Part of a small language model's weights.
Size: 19 layers, width 64, 2 heads of 32, MLP 256 ReGLU, vocabulary 1024, 1.32M parameters.
Architecture: RMSNorm before each block, rotary positions, biases on query, key and value, embeddings untied during training, normalized queries and keys, some layers without attention, local attention windows, paired heads, gated attention, capped logits.
Training: a variant of Muon for these matrices, 9242 steps.
Each number is 128 + 32 x the weight over its row's rms, rounded and kept within 0 to 255. Layers, rows and columns count from 0. Numbers have three digits each. The size before them is the row's rms in percent of the matrix's.

# o: layer 12 attention output (transposed), 64x64, rms 0.472, rows 37-63, columns 0-63
# v: layer 12 attention value, 64x64, rms 0.4, rows 38-63, columns 0-63
# gate: layer 12 MLP gate, 256x64, rms 0.474, rows 0-48, columns 0-63
# up: layer 12 MLP up, 256x64, rms 0.5, rows 0-48, columns 0-63
# down: layer 12 MLP down (transposed), 256x64, rms 0.177, rows 0-48, columns 0-63
o37 101:137126157153205144120114133091116147117127155154162127130112147203130130141128110138150076164072109148115162154203116093170199131103139076097110110085180158115163166119147101180116170115177128
v38 116:048208099157126107101132156169115125187156123110122136175074089115152132157131137134159146163081140183126074115194124092153095133128183108143095093121136074167125137120167114094164160123134133
o38 114:178111120096132083198141123167143172090149096118091134157124158143122115111102114064122180083088126094123134125080164131153117171185136126137183154124172211171112151113144105092120181160146121
v39 107:115133168160107137159089075165124128111156102155124151087129129126183147107175165087127124057089177106167131131167063154145104141123131108073095163138117101145131150187183173135102136154198159
o39 102:149142174134160158149080153116206168133098116106170084175057072120098079128096100122127125164142138149104140131161102124134087104133143100141119185148089177105115138136112035162137131136156094
v40 102:153153132177131125110119153143171155140126171231147158095079112101132031156129156169154081147084164119111186135108164110082152113112107197164121113112094135105126123130154106108122139112132098
o40 098:116143103123076128080108178129138138111112117084141115114183116151086155191191062134078114115142077125139148109092124178171131172143142150075144151110180138058084133079116159125122126127149173
v41 104:074143136106099178083079076187052066142156150189160085135121121132081189113151123155140158090151118130186155095144113121114124138123123141114180146085170095125128100129094146128083127149129103
o41 100:165140147092165092131168158133144137064091149138155203113084099139126135161094094155133100111084172180177105115133190095178149068063122134127124121126095121133106178130112123072138108102154160
v42 096:069125133118104102108136125097164190136129099155129121147170105078116088084051119118126120116127075137084052145101073194164139122106096130159127120117139159133133106145154132109054100173181113
o42 096:124131108105157135099113172146111074181107113108051106118068172108162176122167074105128149168085156090159128147134149172077149183133077128095098132187076101117132131148170117159163123121113140
v43 110:159129097108128107127116124117140110171142130159073059188124089172112143142131124083205132105130096070143148152123103140116138111088094129101154145170127100099157171062113128095152150050152064
o43 109:141087194094135150127139141149177123143184083122182179140112154142147154103120130191146109058119118131149139050092141132169143142135180144119129119148100118137145100197138193196105125103128140
v44 122:174183161178102179083129131065089170092113147095136107108141139202150138139173157141131125116131122140113139099106103171094174138147140057118069114100090107085124172128149170133168085151156131
o44 121:188131161160182178142107114146135136094138093191169144108141150171147094107200131121142191129177119186114120145130125085047090109087138144179100142105152148113120113080123115149110109100095109
v45 101:137136092130211117102149180128120149128105136153118108180135148191110147136104112112135140133105145122116194160167113167114110166150115110142091072206120025123106133139150111139075174140163139
o45 098:123134234098134168152154141131104122162178061193149133077124129139148106109145132078128125104127077093088081127047120167135122150139145119119107134115124123115141158139120087095082070173145129
v46 105:120115053106120162147124152069107098054137121109115075115108105129103182107103120128134121155118119141081143097135176122087114035142101109129106092136157097122166102101185135179076148176133103
o46 100:171108133072153169099128129119072081174110118092129173148153069176166156080128178120107131074113102159160103166143199129114108169091111141147117121112075099160098099113113106087099079128098121
v47 106:161147179124176148169127085106219063155118133096128109151101074103106086131156088093124119147108150145132146129174203187118145160164139115046129125113108120139110151139128133150112135081166127
o47 103:125084102080124121109057183179129133144146167175146155139137136102124090100082162195095083130160087176100107134080065110145140175138126150153102141120120176059149151143117107142082157130152126
v48 101:160143141135138128163127083124098127170121088184109116118146102116158083117134106126161115132163111106074133111115131102087075154155140113116097170154154128136171123134227157068056161164057091
o48 097:136137135142174148116125227115162136177143107082139162195145177198065150083144194108124120149096178135123143097117137178148148137097142154146068121151156137141098148159138110129164118145100127
v49 093:095089167187139118132173099179184126111126111174152120159174184090151117155148208128160073124160102172155124152147130123123116051117090051140161114134107104112128112111093144122097115106146113
o49 090:166135135146148158105062125103081176116064158117140155075074090116124141126072051128122097150151105093123089119124132143177132136160136168088108154096158109203156166159111159178156133130121150
v50 096:034200133110131136096111134160154133102179107142106083119129167132134096120131103134103087136149142186201120069139108182094119129100142156132095191125065131087122112141141133149154152123073123
o50 093:178135111110138096113156157142177146104075171108157126107118117118109128073150118148145146119109189104117090127128128110098061137140141103132209153065172107119124186090177162135075075136187122
v51 099:172142125147112150134134111143139139158145159123166129148086127108132174079133134105120049117058140051076092072203093140125117157083075100119132090104132128130154121152066129152106176120121166
o51 103:123129129146133064167114193142117070118127110127105124139128090158130082180146134122125152119144110154154131232099138099168125108160135170075091134111088149172132092153122080191109106144147059
v52 094:156121108110104130150121132103182189133183147126139130132134201125114086142173172116131136093154124144121084232167098144091174069134118140106124052117146127149129133161131191133106111124087103
o52 094:121082114142145130103093085134098134132158122107172113144099107102182174151181065153138085169146174062121145143138160134131164121111146178141088158142143162128099116090084194149043125110088123
v53 114:137155133112105111173137202148072100104121168119149155078066131070140137101089070141099086083158089112125102115126150077111090125123132111109181094128092090152161120174150084118144121092100069
o53 114:112187115129115146169134150151135120199127151119094103119146071196103163125138178129093121110086132135191147083088163095152173076173104152089168133101071178114162141101117152107111153085136153
v54 098:123101161099089111097067156081116078095146069090131174147128152140123141103110087112117131127175052145134088093128089127109159083112071135101152148168109159093171177090149058103130112111134147
o54 103:178148087165148149162193105128122111171092189131157084092090124154166143083111177116153154131145156139176135151120128122139135150103126095154144101137070105107154145188095179198172146109070133
v55 097:112184071148145161120089140129105156126116136040156159184155081148158108171114117104090154129114128056120136134145203136139093098137152115163127165091137121109095210095136112159102146114164138
o55 101:198089148109087094135128157129136097097111139167096082118152158092072079133125177123092198126128082115095149106093135144094111144091089184142150115123105090154141154143101161077125107077119058
v56 096:161158109113113113097197155134123068041121145154140143142173142090174146082127156047160118113105123186125092158108144129126121125128095134127136100154080164161047151113117112075136114144092118
o56 097:084127154136157117156130123095077177204172163087098089105095153205121141124133078146072126122159129125073115148102135094127069177112112133128143144112108096169133127060152142155123177172110121
v57 094:095080173146164132105166110066100085129033132106094162087087114120161095130154077143149119072117130170159125132209117132111148165102106154130120139104116094096183089101144149146129108100108137
o57 090:056102095083123166169113090136166159112107124180131140126119139110148107106148183139104092164130141144156156161116125129149191164130149146169159081079109141112112085090129129157206091172198149
v58 101:145167138101117147191156132103142145112100123098109176118097189093000135117105165167139182092132161059141143108107128138137114081141086102128118112129090105153107117109115123093140136116103134
o58 109:182201122188094144128082083098103113150153097120090126130148065097142156132131111115136080095153106132197175133017152118099063115119099098146102133125163128117154104149127123136116130127118129
v59 110:132118141035129092112137094159177111129100106163166174139080153219135169175112155152121119153136098153126155120184098172101121206114083117146150125135133105098090131115152143115127081106161114
o59 107:079113188163081132100212150163148170077104104152108126095110132098145086045134098130205089093077143132149097156098102094140141165133167166127111136150106093110136130115103138150150120116110161
v60 104:121067134087188141117114140163089111120068112127119173141130131116122149161112167135186030091128086093142140127114143146074079120095174091150135131166150118153101179173114154176091147127139160
o60 100:116141200197174126084180138103136125113094127145131102158127101160093151106081129119129103198152088149113147118107155161132151138129172172073150090173097073172174117131117081103113072157139127
v61 091:150114087090150112125145087146093150117084164071131172125129208132177143102072164143144136125101081120167091133174130136114153141156138174114138169093143125088118053066094130179178142129151118
o61 093:088076140108098106157170100128107168088107133162135091111108053086163067151175118109151151141143138151149156129134073077165184139103139137153140129101127091131143119136215144099141081089079111
v62 095:121109125132114134164099066141089183102080152109143114069124102175181163136156114151146143151124114152163135136116108183121112084148164152085099072151093211133118130119075101073120156078170116
o62 101:171094117164114138139119139128094144171140072165199132119155156075111087151133145092107112109090159153121134142214124105143140122123124093143211154128109065117192123085098091173101112105142153
v63 087:051159058150146168079129193156092157140070063160084110150169155108138156123127113150140159199093114117181146096128107110127145092155152116123163134111146165126153109164173125104151158114106121
o63 087:149126120116118139150194148160104074143068153149162113163078156106112172105112128038121186101161142142156070095135176137148122129074101096114142117128130172187123147120185155117114078137106146
gate0 096:139170122114078182112086143082104130107101119161118148123111069142136178158162131204147120124087116126099196129107157088096124085074078162126080125178056133126156116117151128099175121114155129
up0 092:123131116192145115121102137106126123133153129112143159122093140142104151148153156136184115204065095113114146116157168179088122143138108138124076123153056122129063149081103142154147173077217104
down0 093:131134165075167088137169128200056177120081124161153113121122069125131134184129074061123103178151118106124141130141130128114104104151125128151153147123095154169143181074082093144081165129120153
gate1 104:140143088107151163150071089172130143072143103178154150088143112127132083138120115105151145133109121124119133120148067178110158131181194132083115158147144152228123091110131154125101117109145209
up1 110:112213118120109152075147154140103098084121175071110088085170133090151114071077133167130108147167127147131064143093165099113088114129071126133161071122090098121168174114128138112155109110107129
down1 103:096101110131128090097066136149113085154220108101101149085156162118136183091155069106119094109131128212143134152178153105156102182119167127116154100112124105176109155110143174105143146117151102
gate2 105:152129081130114115114141181106110155158102108135083174153188113106104036156141113118081170212086111133160126135180122133099098104082148143091076160163087122147155131129072118153151123128119158
up2 109:103127109162163117148115088119092143127105110134105128144138140140192080114141098077081141143152072105166196154162095143067076130149188190105129156157132111202066113158105147110108155116119122
down2 108:097165100142160171131129057102135179186159182132089114108114168163152094178072098148155162107139118119212047100123150129122093168130170121121113107129105130117174095154103114124139127103151135
gate3 100:135126069108093027139104097073162136114089165111156107112097141152122100134068104133141131161176130133198121118124186094157113139133147079143064133163149156118150108127105086135113125080081157
up3 094:190098131147109131203112131133162123164076144140116122104138124069105117156170164133091108160133092135081121109151146065089163069135141069058119092153119115146113143174155134160178111179158130
down3 096:083111161087159126191171172135129156078152140116170078149145078121101182084125167182138119090144139126119194170134117111105115133133163176180136105139143127155145101177131144061109113162120178
gate4 102:157114127115096186139106121197124112126106106105104168124110104059069125135183134129140130094123168156137136173136118044148098164147175110088149113053169172141156090093137151104131119132184131
up4 097:089177097097154104078075102075171105181120134183139113121100142146188113154128139159071111156127102156106166108141151137175078142102097096110129111148143077130116133066124071186165092144131137
down4 104:143153114095115153139142153160097137091119124146075129094169122120107084103092153123140179148080103127086142117126073091148189133096127150111152104157165143164112122214125171191056164130076163
gate5 103:161114165188081126101178134118150116112159132164175123111134103148184029085134056105109114133118099190136071122131152120110061109095152162143092154154114119087116110118134123085144156115135101
up5 108:084073131081113099152145174140166151116166100110146084149156169146108107199176178100129135193161102090080095146190090144142109122138112140136074100099129097149130151080131170105127101173154144
down5 107:143132140108144152120079109145074124134164165125166124128093155111124221076135170060161096133135093141141063113059135187133148096129123056095100116100112123121113165108177131106128104122157098
gate6 102:130164081106094138127169201126143107075076077169127186121162143119128147125112078152120112113177149071145159114144070117088155098167094165136099149078192146151138106158117168111144160101160120
up6 099:143049155087122078123092123121135147170105066163111160124133109143151139107175070094137112122136125112163137144146187130159111157151146132076123146117045049087123088167117137087097143157101111
down6 098:199149138121108127128158139114139187159145195115137157098186114056083146176120207167066126128119178162115108143168116145119079096137084161153141122116116147182120108148086114131159123117111126
gate7 104:120094125153087124087117127139143096103105153132119111075161030087164214096099129143088098086094156070083112168098122149141077135123108114109085155136129097074139146079136132109144097110114150
up7 114:076148050094136132124100139180128165148141086121083125069073153120144199133157129116107109079140114161144154104158129110144198139118126123121092104156120165186176115123145192160172142145143167
down7 105:132109151130114149103086144149091069070055091065125139100105134176163098097178094110093135150138150136142117100110188145134153125142165121177187148099091127088131152106051080101137158119131117
gate8 106:148165131109131139133106068117099113145072116125141112145167119125080120131096139078136109131150113112139089099155182113115114039178118101093103170059100067135113151157086170095186142091105083
up8 113:142113114128086148169151127114122096206096111203148133118138123116097123175073131107154085124156098133090099132095120102140108127157146109081105131080105118135137196164096177100207152059113103
down8 105:163102107129127104196112134092076181158119120160089148157108167130203098157119130087178137112122120168113137130159128102073098103124149126075126165096113098098103168098050166146113161183112153
gate9 111:097132099129147115152122168147150137099186140147149133096132085111078081071098135112193153078124114153066072138131057146142130122120182133120091138171117104100107086116170177082136154131192147
up9 110:146163114092178147082090044165149140147130106104117114114125167072153199119068151174055129116123125162079159121079111181113115147166113104115115134121135097104149130103146113165167185122137128
down9 109:105168101145194103131164144125096160163152178128122141135157066193140109113116101158157161129094125169227134118147145120118066098113095170157075179121118108117133151077124134171127140080127137
gate10 093:094137101153103138106140074161112091106122147116175185077158119125175080157098125147131130161157122137081159121068156035166135161122142078072130123183166128126153132109177172148126136151120088
up10 096:117085113175114096078127100102147065105087124150131209167140100117143147126083103142113174109151098092121116090152141094125123161139127077079135140136167166059084116176145138116154128095048127
down10 094:112143145142160124157112193118099111108150153168180097124079163116129061174173174128100115137168133119143110202112125093152172149133156141123113132143098130184140090092162124146115151200206151
gate11 096:100107106157108129127141139168084142133175068169141132115206101096124082124152151101143222125137167111127157167100124083167145153195112062111090119164098103142145144126152141140178137126095167
up11 093:099133175114118130183073168152147081105157129172108086163135114155144111178127118104158058142120143106146053132153118111146082072098162141115157135121183199092095173106132132165081138149117133
down11 089:188139103151074104097121103119108135150165070106101134035118089096139112044138117096111178172119089126122206130143120142139146132152110139163090154144104087178077138146162128148145139140130149
gate12 098:114152087167149176172056143191099104135113123104132141146134127130139119136076102127162145112142048090098145194120112170124134124171097114160087161160123139148097177171080155193134086112104134
up12 112:121135159142171163082183117103153159134100187153133100128060137120151183106165106150118171120164065174041108140139115094145100115113087073146097099152116100166150135171128176113118138117155108
down12 109:069123147184145122143123117136133075098078057149143165119103113121155157135169087148109112164096086157087148134172160192141107120125069107170088157092116088111136197161087126126133113151109175
gate13 101:122139187134130142085139100121130123112137150077163117152127089161117082047108121148177150109150129094050121154120138127180141100106161165114140080190149068106144147171085107198154147155110121
up13 092:068093130132119109120095187204180154089133143114072113200106146138103102157114108080117118147118110181106121108186108160152090148112142162102162097073088156087147091118103142103164108160137152
down13 095:104173109186162087152120161102150158095138089183141200116108139095108198139123109141110158164115152119170125191151130104163126101128072082120156198060116165144119118113139086113141090126118114
gate14 100:144155110103133146142141047156141103169115086079106095109122145140159127178112185168088141114091165122073212117124151134173154079124149166121066138167111142122119167138119144131153089147066103
up14 099:174124152153124106119132194091135094085115078115095175119155081087113142152172124130092108140159131110162125117119126105143160164216138052127111071135070192137097101114165134155157119140107097
down14 103:113093110122164086130141155158160121154147106112123065131116097103165150118122162115175177132081100111132179141112103084195054118115113194144112126106099082156152158135102154145149067151121205
gate15 106:178151082130104097132161159089126162132123147109115130144117105166109129086100149113203145189172190130160187134121036111100171118108143118156096146151123093102156073129150142144153101166125181
up15 107:080135132188073134163157115114122162157167131146101093200132132122172178106128166137126169119135153116148136162186108140145132074139142088127093095135098075204116176170167153079125090142138099
down15 107:101137182122134122156128089141117158090134136116129096105113194174112098203152141160115120111084086169139072113116140119172128156064095138086173118132157172105116154152044093094131173133093152
gate16 096:063146140158100140083060169139096107113156137089163155041149105124073119105105137087131094124147112134139143122118149113085128140173068118073108138193180142097157094130169161124141129129107176
up16 091:149108136133111154133161142130105083120114119093156089161114094099091154118107189146196156110157121072077119180091126137173139130150130093120131051119108091098150116183123064149204114166142098
down16 092:188137103160128158162172116181178112166082082127109142179125156152103089151154127127075162088114135075140100126110133098113149171085099117147081083129145097098061132129078159120094083088114097
gate17 103:160157095139133135142188154136084135102133126112116094070089072118118117111097119106094135141142134199154134118118180169146124113073220110140115103138069115105096130156122100167148095066067101
up17 105:185066114162107138146117162113133154111137110137093144129161120082161161129126147118087077159120145125182142175081116111116126121079165099100097145054147129115072142134205050125165106090104114
down17 097:105163115180146140077112124146121101170145142111165155111142182158143164172129048111146109104172156165091134146118143155085062127127162183149104097123140083144147150089090181138083068152136169
gate18 105:137154145114072125094078078101133112118124118053138124181121185127137130160153120150167127128140119137130174210112157145071074092099125113098140119142132144197156077135108146129089099094086070
up18 110:171151103160175123164182151184065154150122167117185109123153112120163119111135110138175170135079109099103105100115144138170172177140155092165103102075060144172118112170131187133132158101128136
down18 105:064112084145093087135096068154108153171182151111127133069177119150111113176144112112156108136107158112113076155108125091168102070121151091078146105132140139174120138088127162099084126183177095
gate19 098:066141185131108107145145175099125115084072124147108086141148145154094082049112079083180116141142079144136122169136111111113099144147127161134090112058094099130129118146086141169143122172181090
up19 085:109169149127113138119138088111097128161129155112105161166097135113069136188157158130072125149159151121074133144127112138131124082169181154103073068155120108155140141099189070158117140164178051
down19 093:133095178067067119115124078117129137083160127148131154169183119059175143093137118162141123105155179117133158149139157169200170116118123114157092091111155144117082126120195076102153136101123156
gate20 100:121083064186129091139093144188187106168101097162124131115133150192145065137149176131136190169158125187184153188131121170113141106123108066108135116133145144134131167111148133102107127104127128
up20 100:104223171116099164130134107074163105094107112173131093170141100098131130129144082144132152110116095128102129049125095160200130104125140150178116152103153155123188184109072132134134108092147132
down20 097:158122115170167124120140133144079152136145120120122154174107064125129118063112212119094090171139143178126125176156202095071093165128120097153135125091075133148083085161122126180112111107124106
gate21 103:156117132090123215137104131170165166105093153168145135146155053162056147120102112060122109125152159116095135136056138150083149102155145101058082123138127159129104139103117110155125130136174143
up21 105:201126155078125123160098156088136117135159155141153149111134110064134099142159118079202186123127158162125107159141116095173120163108126131132140092061181192108142120097099130078143111141160184
down21 104:139166146171139116142132189093087135124147064063156148108178154101125162085067133165127190118064126137116187140118084106072159122091162175153131115106134158133118118123194128154119094133149133
gate22 099:109112143102100094094102132077191086114142094120150074144099098155100092099064078094120096091123132167089139102172114138108146148162145093134118111098070137132205141127168154113160096120158197
up22 102:083150096130137149078103138149133043104097128087112178087128175133141147147130175086086135102179151104089140104143134188074074144178107161118125110141123084110123109141172145138128126136072063
down22 099:117142125137153105151141113133121154119198167134211113078141124143107123095174193094151094176083062106164163169128121092106124091157121101117095149155178131129065122108141116128053124134094150
gate23 103:130222135141151181074136099170094187110094116082131107091177129117119108097142155206107131121184123123093097148122157096150129110150108155157129143166187154116102083094115159117096075128124120
up23 110:208143122126101108153138173132117134087167157127061117104088150157123141095099148180123167120140110124109144183150109199167103131173168177114139146099104096152125154092100123165066170084122175
down23 109:147124170127082136172160101165109172122114128134103133142181135168091206077107139130147097172124088111106143137102089085144152150160118154135109111127126162093083145226060113121143192115136148
gate24 103:144150107130135133155075111164068112122126120124148124104130166115181154122130111104133184161183105159109121086128112065121124059159108113188110132160059071134205129132124165143136144145064092
up24 109:139091123176147192101126099124144221154123107146157164118100148125121117095142126143144048119105146194091096101106135134077124111128155146084128098105140169090111152141188131087158069149168160
down24 106:156107042109070118180116105142122114185133158039122113156173103102113110064132153140158165086149140103173108124131165066131105087149141106169158124148097134148100125131110165162116125130113075
gate25 103:172116100134106162147113100113118127148195153103189149069089147104130129163052144174176138166092152152108127115143126071122125091172173146123152154186054115170114126115175125124126175121155133
up25 107:118191192101168133170130155109129096158201135159108023144150115138105117134156081133062160093172140133132105124091111119170093134111137132102107159109120102082136143085105103164125082113113158
down25 101:148187102175159088142081112104149132125070112142114171139101154084140158163072091133106117116136089134131149156158107147178136128183132073135151127181182097143120094174117158177116080169072156
gate26 102:185117106086183168133115077108114101168114158133165120169151105159093144101081101151119081123122183125183132077116106122150150153090207115131139151151123150067124073122094140100168087112088151
up26 105:099156154170137135126115213132074129082144083161139110125123123106123083149155165081130158117141093081091108158154171155119039097120120130151134075069159084099111141139105120178130159171144101
down26 103:176070093093162131130081140164131101176079104091159088134190081159105135104106163118107137132166105137134115110100151119184186148126125056111140144121164113134139106149151143067076167097072137
gate27 102:125158183140112159143129143171184087074181161139145130114076162130170125103085115112095046136079157118089128144094120162151110153119114096143124102139093109109169156104057086134101113060155125
up27 103:184167078110148143119088107147179145173077107113105125102096092111169190128112132156087098109101118164187133133086135105159166181165145101114109125088124199058134104115118124168140119109139178
down27 103:151150133125079154112162187136102111101150154146096109135139050182129093152132105159159136105093089124110124134112118094090100175155154120112198049125087096107104146077055080099115108121121128
gate28 091:175063135161166121124077132183093070167100135149105120146156117133160133089143114109116110072122116122074133128137095104175126203137119092120139148167134128033083152098149175140133121181127133
up28 094:119109214158155081148154141115180117124109159073128196169087114074118118130126141093147104119154172132125106145134122100164120120165121179121109049170126110143138132169149153198176142085114101
down28 088:146165128153154113142083147153095162109153077115147125135117166140060158092102181157085131121065118117153116117109137183089147112141093070112096149073064099087118118161136108138063091133100075
gate29 091:098098081135158145132153127152169094140081082181138110155138115156131158049113107156104163113161157145178102099128139108132125171055116108131126160091044173107129144137082143190099117166149116
up29 099:152100105212172113183150084121202158157109140134187086171129132049100136116104150124114095120108140131124075150103178139082116135105110104127092127117142177086095136167117137130140089108169095
down29 102:166095159142177148174132102131089095179180085124120087154117140126174155152161144167175116142129114126142121193137204127119167078107077139127143184087172128118086099144100147125108159189102109
gate30 097:095106141103079086131057118137141104117108148172129062173121134119119153104093115138177116076127127160089070117099165193142121102110137088074119175191054155124136132157182140117124120131114105
up30 091:164098112078074053134105119099125072168115132122125157168080166097092090159114130133099084142125103088127091141160184146137125144153111108099090140138127111068042164120160185144100116112150116
down30 087:104143105167150179142157153124073118122149084144141155055145115181076163133107122139135125185152142095113103122143076129059126102148111101115173118097139088136152110080123176126113188209118164
gate31 101:193127155115151140088106098088141087109149151155140130114153116108121149107087124206140113112167132096101180147119081156174091109147119030084161131151072124156102151145149147164150074108155090
up31 120:118127134130148127123151174155187157147150069118117146105134102223109149135117089115096136125125156148109146211092135140092182093116146166106174165155147092160206172110163141151089137130167141
down31 113:110142079119172151163179137109107104135164089126191121110093122104142136117103116085151166178089129017114079157143139133108107148154088173127134122177111075149165186110144131127116123089144083
gate32 101:110129117128082138112074114174201126116096069154110088087132055168064091122132151120087150142122130062155111095110117123101088076128080135151145138064124168112169094148147162135139129140163140
up32 103:127128104171146116154045127153138158114134122128133141162140063165071139114197152185128196115065099072132133141112137095111078084129108149159158114106174209154132118128130147114118097128101133
down32 102:116093118227096107140147148107105092137118060075108109107130129150151088126120123134140123128081150066127110085111140135124134104112145153169096146101053092128206115052099133167134152117116093
gate33 099:126109084128145136136153129174145056133121096191137139136120149133143098077116147098094100162164172146109097183152169118141196092104114136158137113190086084103083077109181128131131132109148202
up33 100:150159128091159123136129164129122095108139143080067087137140147119106101176110085094151136108157161123096179184090088172158125087117178115131155150070144141126103172158069143205182172147129127
down33 104:137137138172170108067092138137125116134150090215215167085091171105136081111101171143138089156144082124105121127083166100159101134118152121132091080120124084123114069100117106098109119143084129
gate34 102:134133124078164100118173147190158086115118093074182118149118149110116125116086196185133039129139149120092106150149040156116142111107144114155103083162121101090124096162123154140133117150095145
up34 101:138116117166117174072136136090122100155125158063093097117153117139131115158135140137086190069127136110127127126137131179119092090192104089179128088064089114154137134092132178067184164164136112
down34 106:126135095135121102091106070147158119156161113118178118159135184107123114080130142129213149091182155197156115111165078099148156140107167098055121124120167132138102095103161161141113115111150061
gate35 097:153118127105137164108120094103156124158137114127136141150100113153151117185141193079142143154173172167107179077106114105108123116128146126058123144156121138141089053155100097217054100125161125
up35 084:149114103113141137123146092199146131121139111148163126161175125153115140153154150147114091106097173187132094100141122120067127189129147083139081166117137110201116149142107205153076127142213111
down35 091:079150143190175100137119159120165132132099186087136170130112156106146132125155058123106157089120076098194115143121170141132105105138126120127194167114114141123202153080153082083180147148112124
gate36 105:161110114132126140186190079140132105068112148130074170098163148142075157117134105111121179137098177110102139085143108136075172123137175084154108147182070166120119075104088139129127120079102096
up36 106:152103160122217132107092134123206149113125149145126146097189156130141107097079133107130112133176118114139056098114117075136195158153161135115160168172100145152192091110112102160102162114133109
down36 109:124124158080080143169175176106144087091100135097084139154134112120099100177147178146145143181104134151122157072081204114126201075173112164163099080131088132114141118138141125132136167108137154
gate37 100:151169146144183133163102108125062162084125130159172112131084146135099119144114213094122144150136174084088153146150121122136112105114177146135134138143143101129178081147124077042096114178180141
up37 086:143163141171135121092106135125075120064173106200081123118122068145112121107101152106124144155127187088184168121131076147115124089179152100077169137119134101122154068128149083097094103143152167
down37 087:148106126086063085154155126148117194195138182111119077131155130117166097126151159115111069085121151145163133127077095119096108119124141162114085058070124147074140165111122154124139122065134103
gate38 110:147082089099092185096090085195108081138125140122116165147147117183112160121116070125098181131060137108170170096151155101115105107147102143117115113096098155083098117136160162126069090146074129
up38 099:145109151156097144178089147139072094107118139127119118125200140123107126130134110098095151146090041127076170130138129148141096055171161148119144149116095183073122141190111098085114128125062111
down38 099:080116130142058131134154127131138150118144149074144070050141124155148066132200074067125166088143082119100133140153149125104145172170118108107149067130135127129175124111107110104176156176128125
gate39 105:120065153067109096091083172135207171181102101092092153146143112131106164074112129135082127120123148129107117122123171141121127123130092077142126152141140152085109122121048150074136133103062093
up39 119:126146114122183185098092150117104125165123151049141137139097126108098118179128152144168106148087182105160126120166197127125144136132150092130153123132119076176204095096156122143152151208145091
down39 111:123095102131131138106118130136075060088191063137194121149134159158134129138141158127188094130159102125100180150115164088108087146142157151174124137090146058092166155080119127164122087125160089
gate40 098:094118199107161149141132112144149149171134051125089140062155110166103146117093152132144149071127144158126106126127140032158109140121120138108134106120122123063100177158099167155129047148115111
up40 097:134141082158140155151122158140145169176122078104137164103165118146132113154094132119080145121123189095132129059175101082120140108104095106162150141064145148148167167149053076215135139127131143
down40 094:181092135110148123128124084103058109126153063157126138086192182122091166145138133120100108067145071111119115108082069112113154104085173151129115076168154133128146082139145143158153125158183125
gate41 093:143104083170167208178117096150062091113134083096128139123161089114110112092106122106098143141129150154164119141149136108108148071136118098177134090080080178120129178164132169125167161193142108
up41 095:193166122105170170132134073142121110091167122104199154108140125177170186130107167163107149140144125074172177112129114131129080095136175148186152129103147121155113127065170153081106153130147154
down41 093:126149109118133117110147196128176159157062155155159120140116102133053120153142119154156103121113152152121145166103153113113096115128092141150079155193072081140084075094115079117181114096174180
gate42 111:143098136120106170135070111154123069168126117142150177152206113130142157089131148143207137168099102104166091115091054134119135111183145087120130166121068098131109111141167089130149128133072110
up42 105:146180107105132154132106136119129118170096132083137129118113217103125124194161156175064159119088083140115120136170110139098114133116119188176132128150197133145135102134063124195181152138129108
down42 102:145084111122188091094068086103098074096177132145159131079148132135098186118116108097178144089131110156153137077091133128156121115134065088134099152116160067115126173117189162131151099144121168
gate43 102:165121139163146147141081131144120167113113048103095138164105068154117122127130154117098141143130102102046092108134081085170187163097151080159110159140159094077160143164120097108108119081178148
up43 109:164049107218118130117130153135150087128165100147085198125149129175077094132110104157093138090114150100137062074143157068124140123123126160146133069151122141101115095151121100084124123100156140
down43 106:107144142127148116167100161066100149120170171174123126056155171156100112183125135180124063107153159134159094175126168172095092098100090116120103112117138139150094092052148145101103095164137117
gate44 095:187142116184104104109102145083078143124139136126160136088062170179139148105116128144092070127157120173124134142065122155183123088109113144091141154180123146078160109099127042159141125125111164
up44 089:163114089115098118171099161118148112112114042112139135167188175206086112163150136155121119161084045157124149114097119107135122113148155123093151091111107153166088143172123187132161113122139167
down44 081:129104152134139170122138142118152164165141149117149148050077139076171109079132155155101144094130134072121153110174151090134179169111160149159195156155169137108088121118105085104180139146050121
gate45 092:130196124201120148085100163097156163102123122075117158136099096146138112129109113060154098131114199103071150124109088101112124152125120184111104150123168171181071113172089130144146157090135102
up45 095:140102113132121148083171147062120087125113093064118116128099154102119117106110063085140112115099117154056098111104161085138151118145118187115094182092151114083142118175106110081152176071161098
down45 096:155153137145097116145123072140125153112175165130148130109096054173137090143120093079079100087130195149117078120185187160131119119154153162109183083123109134112192140134181144170110118154115101
gate46 100:198104129131116118087063108120133085089127174155154065133142104118103053104053126128153073105099150097106104160116109113134127170134127111096119129093096153137057155139180103097127089155156101
up46 113:150112101139155121143124153113100106084034111168161158144164089097118125140128119130148104059101162131141164100092163146125127187110128129086153159109150165148164151159080107113225130142069146
down46 112:149161133105074087151101106104109114071114129174085148155093171127174127117088131109164119189105168138128102183099104091119168138114108169161107159176170077128181124139124153115057082104098098
gate47 089:096148110108080125148119145204093106154109146090124090171142103127153173109152101128107122122131163130126155142121123174171136141142093099060091101158108117145096127162182110127227172091069085
up47 091:157077135153110161161113129139115097114118133195120114152167074131106068094136125128092153113055157139186095125137181200134085132137133132097143157136142095095122138158070114109102109128167211
down47 085:123150108128116128107177132099132151143124169089097108114095136157164133193155098064127118122192087142080145135089087150134140060099088117181116131143125122176200139087162159110170151166075101
gate48 103:135150155059092135091122091107149159117095133132107125013182089124111155127070135175160079140164111184100101131120137080136108097130108086147082111138175172134170143131102157117103125125112138
up48 108:120182085153135101141173135114120125128130155151168103142139143143108140168128129121041244117127127087159192104180184154120115145116186155109132179129137123085131140122126098157163094111138098
down48 104:132054141122107135103086164163137111121097103110092152126084107136140097146102191069120132147136161160168165108164154103143105113152178125106138110186108149137126124176084128153173049070125191